Part of a small language model's weights: 10 layers, 8350 steps.
Each number is 128 + 24 x the weight over its row's rms, rounded and kept within 0 to 255. Layers, rows and columns count from 0. Numbers have three digits each. The size before them is the row's rms in percent of the matrix's.

# o: layer 4 attention output (transposed), 96x96, rms 0.0835, rows 41-77, columns 0-95
# v: layer 4 attention value, 96x96, rms 0.0971, rows 42-78, columns 0-95
# q: layer 4 attention query, 96x96, rms 0.105, rows 64-95, columns 0-95
# k: layer 4 attention key, 96x96, rms 0.115, rows 64-95, columns 0-95
o41 088:105108141133128141159133105173156096106150092096112163129139086123123131118135101116132127126106128099182116125134130098151150126120152142111111158118088128119125132137169156157138102113130125178133140112108059161150057120122153094138144104170150146139127129135141104086151159124140152096
v42 093:151136131145169167118131132106121142111119161108114130114153116091140118122102150145136117161132113089091126108124083116132148126086107133108078128117099082119107147107120148119167120111082180128107143114158107119093167091124127141151102101141126113168130081180165161127148136128138099101
o42 089:157119123117148116119091113147118139109107190138107119073113080118104079103131116137136108121116139135099129133138118152134079143122125180152129134180159118128143114119084137145152119108162111089131111117170122101153108137104099139139114135155162107117146146109122119116116078092080092109
v43 083:124135114135098144160148097091151132114141084136174144171147125102124145116122100097120163136119144103119141150075130131177101108147086111157139138114150112114139124138117185143148069117131112143144135144120135143123108078131102122113116163112149180175112145094137113134133111182109123130
o43 081:146145084147153116105132115123127159136099139185125121101139124167125137146079140110123111129098103139111108123104077124129160162114126133144102104101148150153119162100090129118089132146155109133107140154148140118133160134154098135144136101134115111113086092057127105078082116151162128119
v44 097:126139155093164125145122135121133126088100120131117117065135064150155126121137104146089113154134072109143112101108110127154139126176144118123122134153142123155125119123130129118149123117125163121145173158147160168157077130156114140147129153149123126117143127137119190140120170171114171098
o44 097:138122144136149127115090129146143145145118155098107055169113130155104138104083132105123142197091144134126105123176097129136145139112148146090154128094108168124131148108101158117115108125147116146165111112087172139152101114123094110142098151095127144129133103127120146127118139112092168107
v45 098:101102131137079096154131136122125084079119106148116109141111087144129115139089122086110138137119105154103130101175120143112097156134145126099116123108178125134118121131092199160123140140163119140123132099131126102132126143144106130117115163128148106111081108120093170086152081137157134111
o45 087:164152106119020097108179151122198159147143135117108113121108112149118113111134151084161153145121125141098155149132127116157113106101099123154122099141117157140127114120128106129149109116158083170109126145125144106122129098101110118117123096113162124116146125116128113135132155146116138129
v46 099:121123116120136109180146167120124115193095083142137121119115131111144133143095111165093126148111140126110109143118122113166172132131160131152151163163140125121093154170172170099083125117141160117163144104146102167112114126143169149116104117073118114107119116137137145110162105125139138134
o46 094:110156121076160110107082142139110144087129108119135090141107109160118092136118155158124123174145123105121139136099142167159098137138115082121161137101091176140092169143133113122122098119155115101147121159131128132119121150117136108138167119149143127118122091127154080183168155123141149112
v47 098:159183140158117087131148171115155111121074122121106141186101142134082092162154136104107098110083140141151113105092116135135140114121109125139086082074142134119135100155147118139139135110116135121121121139122144130168128129074150106137132097149133128145155162116111164113106137092140123132
o47 090:158126122113141169169085129105186117150159086118156137108155125100151139152096156124153090103129149072137111140155138118096141169136165083159153121129104146116097124126132124127112183111088176131119154108121132103139160144131132145124107103126138127111153159154142115124141099156137140103
v48 092:121149122109096137138134112105133135118146142161074146154111143128140129126126134129124159161128105124109135169133134153132134106182116147130138142151163124133175158080099128080105067116132124090151144143107133139166121114127163132085129143124139085135105119144086088104099095129125059124
o48 092:116140103139070115183188110117103118128111113138124171140139113149108116183086173130116122112138148142096154148137132069142108125109098118100101126102123129102115145153135137126142119111123160118110103161127131124116117145114103118163130123149170063154089103110107131142083119128139140111
v49 105:146135091168103129119124140114124134139130146158152146145119080162135131143157117133121155091177158146104112131105162135100136124152146169130134128117136134115146119153126078125160136101140135159152142113160086163133180110127148146112101109139172172199136123108134186141116118094121136139
o49 097:151117140127120109113084084151107120142130149113116136112173116154146090060121126132145132106126134090140106112130108069124139115114144125123118144151141126127122139127123149098097156127143140163114131167194101134132115075165119079143134175149114160132121094119121141152118124182123094151
v50 092:118124127118160128108124129151146144145139143096118102121091119121177161148115112082149124128152124150163123115144068169102148171161134140143095118116143156168111134112064146110178129093097152171120109162116141135112143161140135129159093107154128134129154120161131152149115161150105131155
o50 098:130116142097118103104137101127092084100113116097143103113095144129145144101147110097148125148116142132170149113145145157103116170142164189107127172128120121171133127101086177096131122101156143114118125109111129099095093107122104114133075130076154099119159096127140135144132152154116122121
v51 096:121140152114106131116134169140117117137144120155099117111145166106125131086141154113124117151123144150137154139099117106146155132138110122152098127085140096106138158090154165119156187149144108144125071150172151136109112102111131151137148102145198083128195119156101141134121133143132112117
o51 102:112151164108123104171132121121137176167154139158144096115168138098124115114118129160111098151146130194104099130158149161119144157149122133122125171143132129117157112143104148161118141094182163136121157141118118120165107149082105144141100116086171154153169139131144151124100134115130134131
v52 095:143143125113143141094115152093109125134098147127128141138116165152144104106169100093134136123112110125112134097152101106115104130151078099124129140103123098128127118127132141066101147108067146127073076125170137132103109118140083131135126143130173175082095110132135125105115143086109124140
o52 093:174100092135109132112120092178110124122139128099185148150152103115142153125141076142128088140093160157115146106130096137152132126122103121160113113153148128117147110131114128140142125077146147100130125082130120139142131138155085118174125143047143141126120145105139159112137149089143137109
v53 099:150108148114096153108130135124112144123131125142129135124135085118120109145151179097158163134134097135093126121137127152150158140122172159167127116080096128133145140154109149105110140151095134172099140136157112134097187164109163146123176110078166131146108145098119117177129110107138094124
o53 094:158115131114129108130106138107115078139148099099148133145158094116208086085135100126108098126114162152118116133164167076142146117136118169169116136145137104135126129119134081155089104130129114142123123194158096116113144114098100137146145141126142122126130124124143102141107110128137131083
v54 095:177118117109120118107121128105139173131120115151133128132100151135153095175113108119067112170127134069173161155121121158140120099132123145143133151095100136123112083105119082153097125119110164129161143141123083158137150125143109101139133130142157140171127114122138157114084143094115122094
o54 093:107161118134188110112124111136183102156115147150093209144114130125131141115151133161129107125137146113139135081121159111158145171124148132167141133142149140104124173134107149114087139137097118117134132150170126171119154118117123121149123111105139146124117118167116155144131122181084136164
v55 099:118151138155099112129137131124120117117106124141155083117126134138096117140087127152110114100124128147087137133148172149148098112149088127147163094107144107081127142138119097141126110135149149121121095129132075173144174111140190121143116136139135103114128194122098081152081148140134092139
o55 095:148113136086115161139116139090171146166145147122098139151165153167102120143081131136102154113130145088117089139131139104113132129128132152160165146131161123112096165143141157142106116148132147129111149180096086117076121142085151136095161122114107117144155106174123143120158122134114096119
v56 089:120156158148146120128065107136159147084136136142170169129120143167127111138176116168137141105127137114134130169126119128066136097143131122134131127098089137097166101158126150134150098138127110111145125140112128072116118126160125111144127122069131137078146128123069115092119127136139105131
o56 084:143144130164103151193118088112116089147169100183127126091090143116089137126145111118121134093142111153146138100104149072131130118125097098105111095099124124127146131105150104113120137126150126095105125126138132139127140151149161083129131167095096103114114094159131130180138117096137125100
v57 105:102152161134127137130170112137135122135094133160146123126102108129115158093107123086118143165145156067133143143115120136098125130128106136141135126135133136107121140182121126147114109111139162193122147119104136167128094051125105161153142151080133114117118168131116120122103122132059122146
o57 098:163139080136133114118122148133135113136122132164097136099129123163127107114076107115088115149114135127126119138157097131146126156166155134087140151129157114139115125152147170125154194140173136142129135134145113158143143125059128138146141158126094114131088094134092115154117183133127165165
v58 101:120111095176112138123136123109115169116122137161116124137130152194160124127162125139092126091102140132122134118090132154129114110113134103137113176135118160153107157144170080133151184141093144110100176127163170124149143137127120133095123136143136128107075121131146171121113105119108085143
o58 092:166126084148120144120130087158129108123094111101136181089160117096099107118138098130191124133161123138114072133120074104144144120101092090165144137070114135106120132104113150143106129128105125161154144139140127132085107142127138118154102120125094123117102136155094109123125107109108109126
v59 108:160117153113135092108114154159095142150153131148155160171098118100163139135137155103135092142140120129152085111117117087112139133135090124081194129164111124119133151142116126080144164124135135111084118071169168107147127148155126120118126174140130125138141112155113142129163140157130146122
o59 093:128123102135104076165146143180103145163127100097116069118101126128131128136153100116144105162155166171093187151149134118139129142160157127107135119119117117124146155148132136158131117111140139125148145108116132170106124110175124173142141121098118106143114098086178143106172120117111119129
v60 100:111128141127125072123098116103086127088160107117133092111169116097126162126117120115134121126151105134174092140166108116132141140151141120125136179143152161093141137125127119140074139109155131115103134167112171115159123096117103175104111129091095139138118110106067154164107109126140138117
o60 107:148124139113165091134137132200156168185138128087127111126099149102116143112138139125149150135161126160100115149131131099155139138107146138081120118102138135148109142105071087077161157162130157133111097102115112127127115124111122151135130123150094107143147138117122116152145161127191126136
v61 108:111127088116094167102158157100128158085122099148103119124133106086120150151116120105135113099124093129127082111126091168144107161143130136110085165136161101138106085165110117113132140116136116141150130172144112089093123128143153137141155136091152089138125130129164066132121149115118157135
o61 100:135102154093125068110151135110113136161123134110148144157143110128170129096103129114138132128098082112091116080136147097140134146117084127136164120158111079198127137121108136132130147067136131129128116106094097105163127166102111125118103118138134104137146099167123148135131127095100117159
v62 095:151118100150086130112167113086172111116096190129094146117139149102089113138090129176119129093112103118138083106146106118177157153102096128116095114100087140133101123126158138121140131124140128149101091125156100125137101113120135115131124094105162106137135140131137091128109088113145155102
o62 094:139061142132130145176105124125134151099158116132153144135161108145108134165137154127147128118136151107107092119097160131092120103105177096152156139135132121147067091156120116153129124120100152137146137116141138126145182117080151111146109075156150161123126142132169124135098124092132150150
v63 100:109127080103099089099108144142131122138077131099099118114094163178150110161092103129151143129131106153099136130130147136121124109129089173124070103133125115158128143145104148100133183105143150135082111132150164108139139155154139125137162166139120138129102112095119103134149176119143106127
o63 097:168096168127104145142127132135114132102152119063151148148170118091128143094132126092075153139119137167149135104112146108140082106158103113127130150158081110115135159127160136153124112094109130144098174155098139123126142132112101125115117117080099103117143143094110166118090150123111115120
q64 120:146169103140123130114108123147177141119073151122144151148176121126152113116111162106104120127072110148136117119129144121180117169131129122121147141097107112135129088085107153150138100113095151128122127142142115102141159111119119108146058105143149154180181117119151114157162131120123144141
k64 103:110112161113136139068128114133121136113148138137123133154110142128127131111106093169143106134112118085133125146144121182155123167120122137091119129138122084140110119146132107141185128155108150149158105177120107141143140177153118109182145105107107128086122087153066103103111111144162133134
q65 081:142136093129141119090163137112136147123153153139142172106157168123174109118121136103134163118126135112185153096151120142129119134124099129180154080141111101112149136148122133141163115153118122161115144110116184127108109095090102130116072118096162124131126162141151133104101119115074138113
k65 089:099119169126127126131116132116117108122112123147088200168117121197122104145109139157147103111149085159142135135154144099124098167137142142142115145149093159137127154131121098142140129127084128098093181122145087090124121106102128113127147130137113137124105100108159134193136129122146110099
q66 104:136101115157131128130156144114107119156137139154141071092073141133117094099142137147128169125173132119169149147144110122135115139150099161145097108147143147105130169136128061146124136113128109195127123098097117124122130113129114151088172124098094083140133131099136126097131105134115104100
k66 105:128128153085116145114158126100137126125136117136164102160190108109123154151107155070131149164104153105133163088124127147105160123138091164147148138127141131122153107140150143099116115163110128083115140133121182111138134109128152130120141100139139092139136147111174178161154123114096085108
q67 098:115156121154141096151109113118125132107152093123122116165122128131074098160127174173131085165127115112110126117102082138114123107119118113113117164171127116097113114132127116143106158093129146115158102129162063140072087084120146133102114117118153122130151144111145127137186119132150108131
k67 093:132111132129091113109148123152125128161117147126152123097143149079148091103142135141144159109141131143120152132144108138068122166165092092100136116118159130159135141132136162133135137142145070160116139128133156152095098158136166133104100148123095130182164130092157107114093151113112157170
q68 125:145141160134113114120134113098144121061122138145080103140164095129142107158139156119130113154134106169150129130107145122177084113138173073140142116128152160121148107123113134094138125153117088104146157128127160136117165110122108086147172123125089131132151096133135102139168143146152163097
k68 123:134129095113159162127125124128111147147134132145106081137113141110097151077142148143085127129124138116125109068130135146168146166102130163150088143124112166132100143096118134130150107149162169173124094117117107104086096157155118104179118130124134167080111123135093141124124100136143159123
q69 117:122116160086130129109112110151128161155112166122156091119131102112130146117134158124107093136084105141133108152170138173148171157121108165085171148148151089147151126114123152135116108057132130114113148150128146088128103147072125169129110124147107112104146126126139098148141155115148122107
k69 114:101123102120118068181122105101096122123139110137122100092133126166149084111120113096113124115178125137102092138087107122159078132117138103123161084105157116153125122132114108131152138112115141137143145167143127159159118142133100169101114106125090100122063101137112138144134135115091136118
q70 105:091136106103135163160103121121125147116077207120129131110177113134162124085132143160112123141144140135146116187122128149114157136140099161111114088126154117109135161130124132156105082090164120166141106119155098114164103130148121136126141130087136127136127116087119125129128101112103131083
k70 094:137124147126122133126109097139137135060096143138096125138126160155189135121086135133097116128089118131139133176142109159113073120154116141142097132191090117139121102085179141152102160099114130122099153155114102088155133180136141118151148134122147137147132121124136123130129152118145128155
q71 125:113163095133133132139103105126174188136118114176115123152160138135162148113160111118132097163160141166113171170145104099091151178113124144102143141112150128114073110115116149101162107129121130115106106111120131134141137131157120104121084145131138147116148124155135112073148108162096126149
k71 127:122124168144160157111125126157107128147153116144088171121161111141105126135131122159118128119114074193106131119127161135128183114166175154104142087137104167139130156154154126148096120133129103117103123124117133124113117092145105108160104152168143162133151103109131161114126165122116108179
q72 113:136152141105102083119093123136115140172122110155171099133171184108133138129139158112122140115103120147085143090123135125141128136105120167172145136098097119165107082131115140127122117141106129089109123110117125131140101152105123104132061112147083121094154126169138124109147099146168124161
k72 119:103146095169091094131084146163139107095123092134138123126150120133129121164124094115150092141107124117121152149148085132128110131112136118148138159147072113137162100146159087153182146128132114133141147145117147096178166099085148128098141110089133102122131126155157143113137123121173109101
q73 110:111126124128117159119112137162081158121102106140125124157130158163112134108130129179114148124150109099137174162139153126133121119130112155113141143110149151078139125135162151137114093144168160098122121103114087098145105102131122105092143114122061111069112118117126110143166085136088100133
k73 110:098147112155120136078085137109096116182167108109131135159146127140112101111129132113129092088083154169125127132128157166167130157111129111127118103131119123128161131122142116151101146167157176119129123087125096118175159119111109109160109103131147095133109093128127152101147147123137103180
q74 113:146128113158140081120099172131166130166167158134103099125145114105093133151114127157108197121146144143150130113109105112084116111130106167172086106133135150125139108139133104128138087167116142145129115143155107156113099154117144120160145079115104128137071132119087116117114145130142108145
k74 113:152111112123104133140123144103130116089113135133186094110152101118126140153094099189148123085142131147115147104141094165127151159135121151117134125110122124105119145129159050114177140147113128127168113127162106149121098145118167101124153128150163115106142130089085084114125138136132152112
q75 128:114154157071138143116133114156127122128145146068142101169136109097107160093163106109138098121146092116149158137100138136115158139163160143121105146112096119164145172163146110093142178145159090117127123142147152126152153115142125145167160124135123109137123134160084127125105167138148142103
k75 122:139147072125114119131147093102093120127133088101116129102150101107139130156149110142085077151120112102116084153126106118167122117107121124132157090088125105121117152135132113135157124131174131152180133112116161093110149135145078146107129138054126130086129103139135125097122110115145099140
q76 110:109083096126160127093154099173127104150101150124097128155149102123117097133140138104118126105142149129166171138109144151156111104183117130099146102135077093129145150142145054151171129130156133130120093137130122093141103142118119084112147147141132157129116130143141125140115158127167167143
k76 113:146102128136137168161146140103116125129123092157117131135129131081127126121148203151110140118095100151112134103107130110102152119158136117182112133092152132128137115132151150090077130171172125108118103107134156092110123094104144123080120134122132074150101125105143150105137118108082152141
q77 112:138152163145107125117087166095115088126193149161136111139112127144153137118131126105135117133130170095155117125143126139135141166180134099119129127115124106103120101160110130097103167123127115104114131112107119110129123080094120115112125101151145098110138134218175145151156107139153117141
k77 107:132122083088145125149068159108108085155118156129117138128153097141147147098121108138157148136160101150137130108108155151105126116098171119110134160087093134136126109117134128151104100150125166112157140064128167138116117185111096141136128118123117127134137086167174119113131097133149112129
q78 117:099143145143113130132116125092160146145129124183118146095142141125089156140173104153111124094154134137139113152126125129113115106166144122086112122108086129135128134122110134123132106168141150120104108148166121127154139115165097131183126168090146141060090176130081150126154148121097125111
k78 113:146158092138145134127179151145127157088110134173091140128158133161167124146112120100121085110157082123151114109139139132162170105127122117116131131167131155141138121173157088131112136102161125092150159087171172137137145135077143137119121136128144113123147128101124161102137152157160135151
q79 119:092141148157127091196118097136103124099099140118107140136096176121153118150118101153167131148110105117158120104136131098120122124105104129091116118079125101079151109151095131124134149152106109152185145169135129157096105150110138147119109143162098079103156142150128125135117130139109108133
k79 110:139135102091111115141146163133090109146124158147111173137155142111112108127136101102167128126156158112121111145130132107126146164168109126144166115140125121156140132131130122142137150055098143129135108131128128154179124159161157089174164121124115111117161088130139112114132130068133173174
q80 075:130116140131165155106146147123094125154107118144093112111116170065139119121105149146093197110149118088141133058100108131127129120126134130133137173113127117127167143144146122125118140135149159146136132091115111115089103173131151113103167129104116108104141113143133112102162131106163091166
k80 104:134105159125155119085084099127124147113147121106150145136115107141107141112152099163150125161090106132129141129145097159130112154133085122141106142070090097099106077128111136145180113169102096100143103133111097083152121171135112137125104080103136128122122133111113155132093125139139124162
q81 117:177157103151119114115142114141119157104119129141166129128167121146119141183136146072106123117067127182139133141130155136148129144138119106116167125101124086147162076135097150109161095124088106096116105165133160147143166151146110117124108142110117129130145163145142147137135120100122165143
k81 108:147137133095155158138101141117191090142098123134093161128128123162129119146128095150142096153131125137161124098177124151198102181128175107106125114150139126152116121107123096159146154128087165139172140124138083113114110103141116145151143094113126137138115117170118124124136110138158133129
q82 110:141134160109141087166122143133116134088144079116113135173115135139142120159187105116144118153125095128116116093118107120133125095150168140105086172137146095109147121114115141130089115118125122138141155163156117079077137142116123159146184120104118098155112145107153161152141146132153158148
k82 119:098134105161129120149108140102100105149138146111118099111083161094128123083132145091118169121128156096092115171126119098102109085082088102154121124115151118115108157130098132097152110101176148152096088106118118122136138148115151144083106174140121125130142157132115128141116171112128155140
q83 100:086111126127143110123116136090131128123121115131068157159143137130121134115164089150118164150184108140129133136108118113097093087073176081116109119099153169115102156121153128114104122142146154142147167109153107120103131127143115093134144115131120097114084105103111137131078149157144151143
k83 111:099149136169120114141123152187109181102111143134107109099109133121111108105142150142088146123133116157127148146123162104107164085141126132128107146134119157133167112094123148137059123100131085100097116137131094123112122128108145091107108164168164133160133119104128139119118129085079149121
q84 107:128097111153149088133154126115142104162140132120081130158105142120081112119106099146140135141147120111107110135108132117126098134170093153115144103101161152129120161123159115127133148145122155139088187149127137093125096134101134158131200117129139067121097104109117125128102127115134067148
k84 118:117068112085081144179177128108131119109134127159152125140117114135118135103121168107126147107114082142139145097149154119121106111150110098148099148154152140123114131113138157118099102119129107119138137060122167121116107114116127136129124160175135130129125095126135151109139161173062154108
q85 114:135121110116151136178135109121118112142107090130089123193149155128104153118110131112163133153128097117083105141095125100144106119148160100130136139100107139116116108136181133160132144135141098089096136149156095138086100075123138140168140128133129121086145129141140124102096137148147071095
k85 117:154141111120148109147152085160099132135132129120128128161111146081172146131152155131094126109112120140115128140183155080141119104143160139138119118109135154104140140112143146133079129148135128135107106096099128130166153187143106089108128137152120104134164156117135089100107144090128078185
q86 093:123145135135145080134144120105140109120068111134140114164166107124176139128108122081133121177107093131096102102133091130151077120160117112146136133120124123104141113111157128178130148117145078099115134175137107134147099107116127107140113143111103131141190156139150116131172131090123105141
k86 107:117151135070128128084109124115129114134116106136154125134129135141112184131131112170133132118136099164123120147143108116119063140119162120119135113169100095102124162182107102110141136125151157129115112104104120100132117113149081107175143105091184146111139158162106122113112128113183128133
q87 117:112115133109102160142135134109153143112136133150116110128160116131134117103168134152134150126121118106162142134079121164143098115141127169093082164126150174096108114155114127133134147098153119129125165150135145126147088141130112079125178121149125175100106130100076113094117108123069171153
k87 115:121165102124140107163115142102106142146151104144097124112098113065115147117112145121149102107170075101111137117143184129113123151124147157103163124121103152134193099149130147099118135178173099126135097077119146137110116122146118128142126131109125125125135136135111098135120142170084159107
q88 100:129142151137104162157141111152153142121102122100125123115153132160149129141113132163158078109116174142119118144132148132131168125126142094108154182115126131135119107181094110111114141121134092096120139149101153118174136136127110134140159107100048108140129126180124103124080161118090132122
k88 109:120096112127073182131176101117131164156167148148138154136169133141120098144149179100108136153121164127122110127153153148145184109117144132098141111113088117079138105093158111122152116080129150127134156089112141110119157153075121101140126145145127109127115111118127152136131130136097126119
q89 111:179132121155118145148172119136149092084104070161126144134158119115104117131150105129170115144162149138137118178151144082152099097098120122120126152125156130123163076138143131124167126118138161110125124170138147178124168125116131119138119113125113136137127107168161093155115157105112102109
k89 105:151134088128117117106164110141149118186096123153086096140121126112159130117126103103127108139128123138103184118155129113132099150106155124149123105176102120120080188126114140123140118126093124146143150122153089113167117151161094145131126094136099115129111137173076127142104152092152144153
q90 120:170168152127119085154157089089125090140131155144136104141139146164099108081128119176136114105140107091119122120102111135090129148141111113125140167141112165120157128115158170106116131163147122173148146123117122106077161159130091134153138104139107147080141137151153110153126106134124097134
k90 108:127134102074108123152100095130134133117121130141121122142123156144118132187114130095172091136123116088075133103116119168135098146139147116112135152183162143141092156094121098103136149104148086103133143117148169096142128123148124123130094088079107143127112155131084103124117123097131159133
q91 113:152159116141138122094132110173153162137180087177118128108106085120147154139116160126117106134155119141116101147130117144115095120118107166116124145107099126089125098061119130120159149132150069133188093110117134129153146109107130118137127153125161141141159113101130143142134102165118131096
k91 110:155144172090120093098133110133127131131114129128115159136125129137140148142130084168148116104137131150132141123133134159121113157104122126107097156159157142166145191101142155088148101101140142131109153139122100119132135095148171106160102143124119129151106099137100127119041092160161104143
q92 122:116105105119107114127127130062141121152148088104143151125163154136100104104087161164111170118147133146106107117169160136169113111134126154109170104137106147098135138144089121123113136109133103130138160074178173169133154154116132105120120154110142101102126140151133152144132135161107166133
k92 122:168137132139164131119097166105162149111109143101112162110127140130115101133150126120101125135132153138157131133158092161144190174154150062133100154128113112134124140158145118151206083086112125127150151159089128135119118116138122137147127124140113106171085125148134107119144131103119115135
q93 112:132112096104133103167087157124121139139128128148132129144147100118104125131129080133133116121108150100156127120161107188138145135091142138156149165129159107097104121189123130110100112079150108091154136127149141165138124143105103175141187120107127159136124159165155106117154108152101113137
k93 113:153109138177115119117127118112164149198129130171141056110140127144098126158123096083136115084143113136132158136115171147110132125148152094144152128105141142113159100138146109131110159149104155123155166099152143133086154138173111143129121157132136125121131142151162144092148109103099141132
q94 123:100142140104135134136100126096138127130163147130154119103130124118105108127110103086112130099154145072141127104168125115185085133072095116100090133123098144092089144086123106145108117168094138158132146150145133150168148116163111133134173127126103109093120102164152118130129130130118123172
k94 119:127128106133118083090158170097131146129117097163129139149144056121131130158131103151130113143136153131132120106080139135135143102135121117100135151162138152139157125139111141077126129086149162103170141160153153136143097124138130164145149137124165122173129126184109139121140108127075128080
q95 120:105153112139104115116123134104123131122117123126144124118169108075172113113090125109148150119145129114114129109133173076134103118189134107149142131142133135144118069120131131150102105183098145097127139127119156137146181148117105133138138155141178149102110132168132115127142141182110072138
k95 116:148124133127106143117137173153111108145099125141161075193103089151116155136135138116110119116080109136143153137121147160152123132105141156131137192112129126162079142161111092133142123094157145136174172104085131110128092120121125110145154115162136110125134127121106127127137141123144070114
v64 106:106106142172120118101144106169156142145126078104117144108105139125116139148149097150125129133134090142132146166120096157104107147158128171104166157093176133145121094104130100111109154128123114145148124118117132161124144088138117119132140144111123142123108157099108115214108091122167128171
o64 092:169137099111100107132167121130135118124139152073115127103143117099126146111121148098159105103100166105131151112183153070132151139147116101113114095125100133145143127169111154144154140104143121141134126114129099121133116138133145132133084116144160074128109101180181087113099115161106131144
v65 093:134137137101104127116127136124119119134167187110106144110123136155113165137109085140159143091146156151156155139100092167134112112085081086114159125141125104100134086145120148128141126096134102146120150103140132136144125126100165166132199147164127153108121146185141109127132155137139118103
o65 091:131126140177153128120120145153161154064105130123143137118148103105096102113127148127097139129135100112160156134148155096123116137134130119076106107086129142116165136109127141123128075142103137166121098124116159135129116127141105096101123124074100087102105153145088157116189149147109152153
v66 103:064135125154127122123129142113133145155131110120082085134106171132116116099130185112130102119116172091131179136121104132125106101117144141076118138126134137135170128103117136174107125112099109103136148128143155162091103146163138099102110134135135184109138133143107194119122144146138148121
o66 093:163133121121171166148118114179144139109105148123148114140131104110106124139130069137166138110158107183109107135091134129142129087131121111117084128132115073114120146097146089122135138160115160154130124125132126090140172149110165122134157158121132132118145129126129070093090142095142170139
v67 105:112120113133142200130113153126130101108114111110135074134135111120114117135110107134144094126101085101118071169083109128108117122142121150113105163110187109104174151148136147089167134135141140163135119157118140149134116128125176151142176129149096151159116145132103159114149113125126108142
o67 103:135153154105163077137134094132133152138115122130105156130112133117161152091120144112108159115162111119102146109168140093152159112142170145144146144131129101130111119137151079123076155111125147170148105104125123114151140190100100141149079149109143109159155127147136107152154075099119110122
v68 103:146090138096082138150095118131144127077147138135152140116165123118069150156112115062149104115157119129111106114093126133109111142149116172148153095130124177150133102150112124110147111147138114103152160124138124162131186127096127119125132114136150131131073110130133143156124085097110153152
o68 102:092154141125124115120131160069129147151127146098132134158137117137143114151114179128072131167115139129122125140122165142106152110098121095105119103093165104145145108130154163162133124137184147144113095144119085148158121112098160116116148140154100101149167119121100106107127186118137088125
v69 099:179139106123115096093099121108121135143110134142128101103163125110123086146139101115118110117132165132121102127135190129067124120119167113107141136131157121085128154122185122135127107119107145133141100115127172161123177164140135133120110180129110117129107153091139183098141137140166117151
o69 091:118151174132127130173205152115154129160130118157140178166107136166117118090105100132178157109142103148090137129136125114152127174151124155163131103134120144145137135100143115102145110141126148134113097135093065120144131114075102150099128112133149121154156124134159108125133141120122119145
v70 110:137176167093134137090119152126132107123178123137123170139107135162142108131151160096187128135126119124136139147152108111129076089085157101146131127118134135128162101096090114119105129130107093121140130149147165125153145131177141140123130136134132122112122100142101152159114097141109063171
o70 100:164117113137130143153161153128128165147114139127113136139131115111096150175088121157110148134149144115122129129117145181138098107132131126091133114134114129161154133156165154121134149130106148148147138177124167136119175144109164139171128131083137086138088130102123134137090163135179196147
v71 103:150123160111113169125127167140116096109178131136194101134133120138139112121117102119126092138156130151139159131114110094108082139101149134124145115099113117147147086119171098141148161130130145136127120113150137140152161110091124148104139151162116161120114198121180121128148116163113171103
o71 097:111140146144148081124121120151119153137136096102071133128165164119086090108117092141131156104151134109112153152137166150125143148133111135112124137189112123153150154121146134127124142098169107109157144140107131164142097126125103072109110103078114119110148093155102123159125174124167144119
v72 091:104152158171134129110126123120133172136148159155114131131090144120167114145093156114154167125121155101109106147068135125099151131153143135161095140122118104143103131144181126128123176132097137115114167143133141138120175110099100125130163089084130125122144123132185143094140145091107098134
o72 084:183150085124094120150093125148155159148160111160112124115153125145141134115141112132101103147149112195103112156145119120140127123118152153115151159121111152115135088146100192097127109112147131141121119131098151147144086095142171093110107163182122157127150137097128105126110121156149132132
v73 101:107141119140144130113134145154115124101108164111135129167088143120105124097092120128167137118090116113115139151131177079154137150102166118130179140177131145172133158137137105103138133128174132141145089073090157114145141128106097130171118145130138113119177099136136155140135145097143167136
o73 097:128097119120071112125154103121121142120126148096109116141164122147121131160106151176135135156142121148080122124157109161118169134118118155159108154103134169125116153099153109145136162094100089107127115159148096117071138112086150117119134147116108133125090171140099139103151091110093159107
v74 102:126112161146106142132132137143140153117111068128140178152131129103123164145120136097120110148116149123141107147144116127141124140155124079114115136167127136120104187127184142133098132109109139093094076122130217133128149157103106124079150097135119147134143119108114135150147147138131155100
o74 095:136168133132153160133107095070147110127102161166079139086163079144122132117126139135135128107118128131154100110102133111100114134095109164140148125108131121111154116138087116113154159130133132133160165170127074099109134097093134132131102131168169110147144127177104129136158138157112098140
v75 103:136125143176127168082149159129138144151097116144134090131141073123123126106164148121137136090150149148129127094117082100108133107109122133139119112130115100116109082087119128140117145166143076117141101077150086118122172084131114119141129114159137118174142126126129148129180170117118124118
o75 106:073151142106084104165103090113109169129165099155130148144114122117119164136165114123122108146142122146124131127125160144082084115120143115137110121155147140158130156088117167118103138102162147151133144109115152119162109141129131111105126123064143164093120155167116127127079110171139140148
v76 108:158137158132129159147117141136104107144132114165182150091123144118098071097128113106162138138173144134126147159143119110166131117146119116104122158117097134129130156139091107116104110188158117149131173115138161176136122137155169124134136138109108112117141123152111127158143114077090079113
o76 092:147127102098142169153133097111131163147111096118129119212096122126170145149129139146132119113102134117126111109094130119085162125146151138113102115172086104114137130129135148133086159069091108089143130168111144101128119145165075118113118116132140141138143138111135127117133147174141156135
v77 100:132123123155087170138134117119147177136140080153175137105104112152125149146121146155134130128136157085083131149128157121106100082116094122126171140145122156117128109116108170129093095116098152092133138155118116109130135177180126131122140163124086124125121175087125099135132116104101119146
o77 104:151117121123181128107110140113142125139169151177102078131124139148108147135162169162124154154118086125168146131126167135144143142109149093123086098085114121159136145143104082114161116128126163140093162126126133147149120138098137139141071099111157114157156114088149127131126142159151151137
v78 104:159138120074056113129100159094133130100135108126133137180099117153131132147092125122097110174083123127139127157147128121122147120155131123096100134113115115111118141094091120118138115079103124099089128086144161107141116110105136126179145124121096143197125127159143142132126143111110135135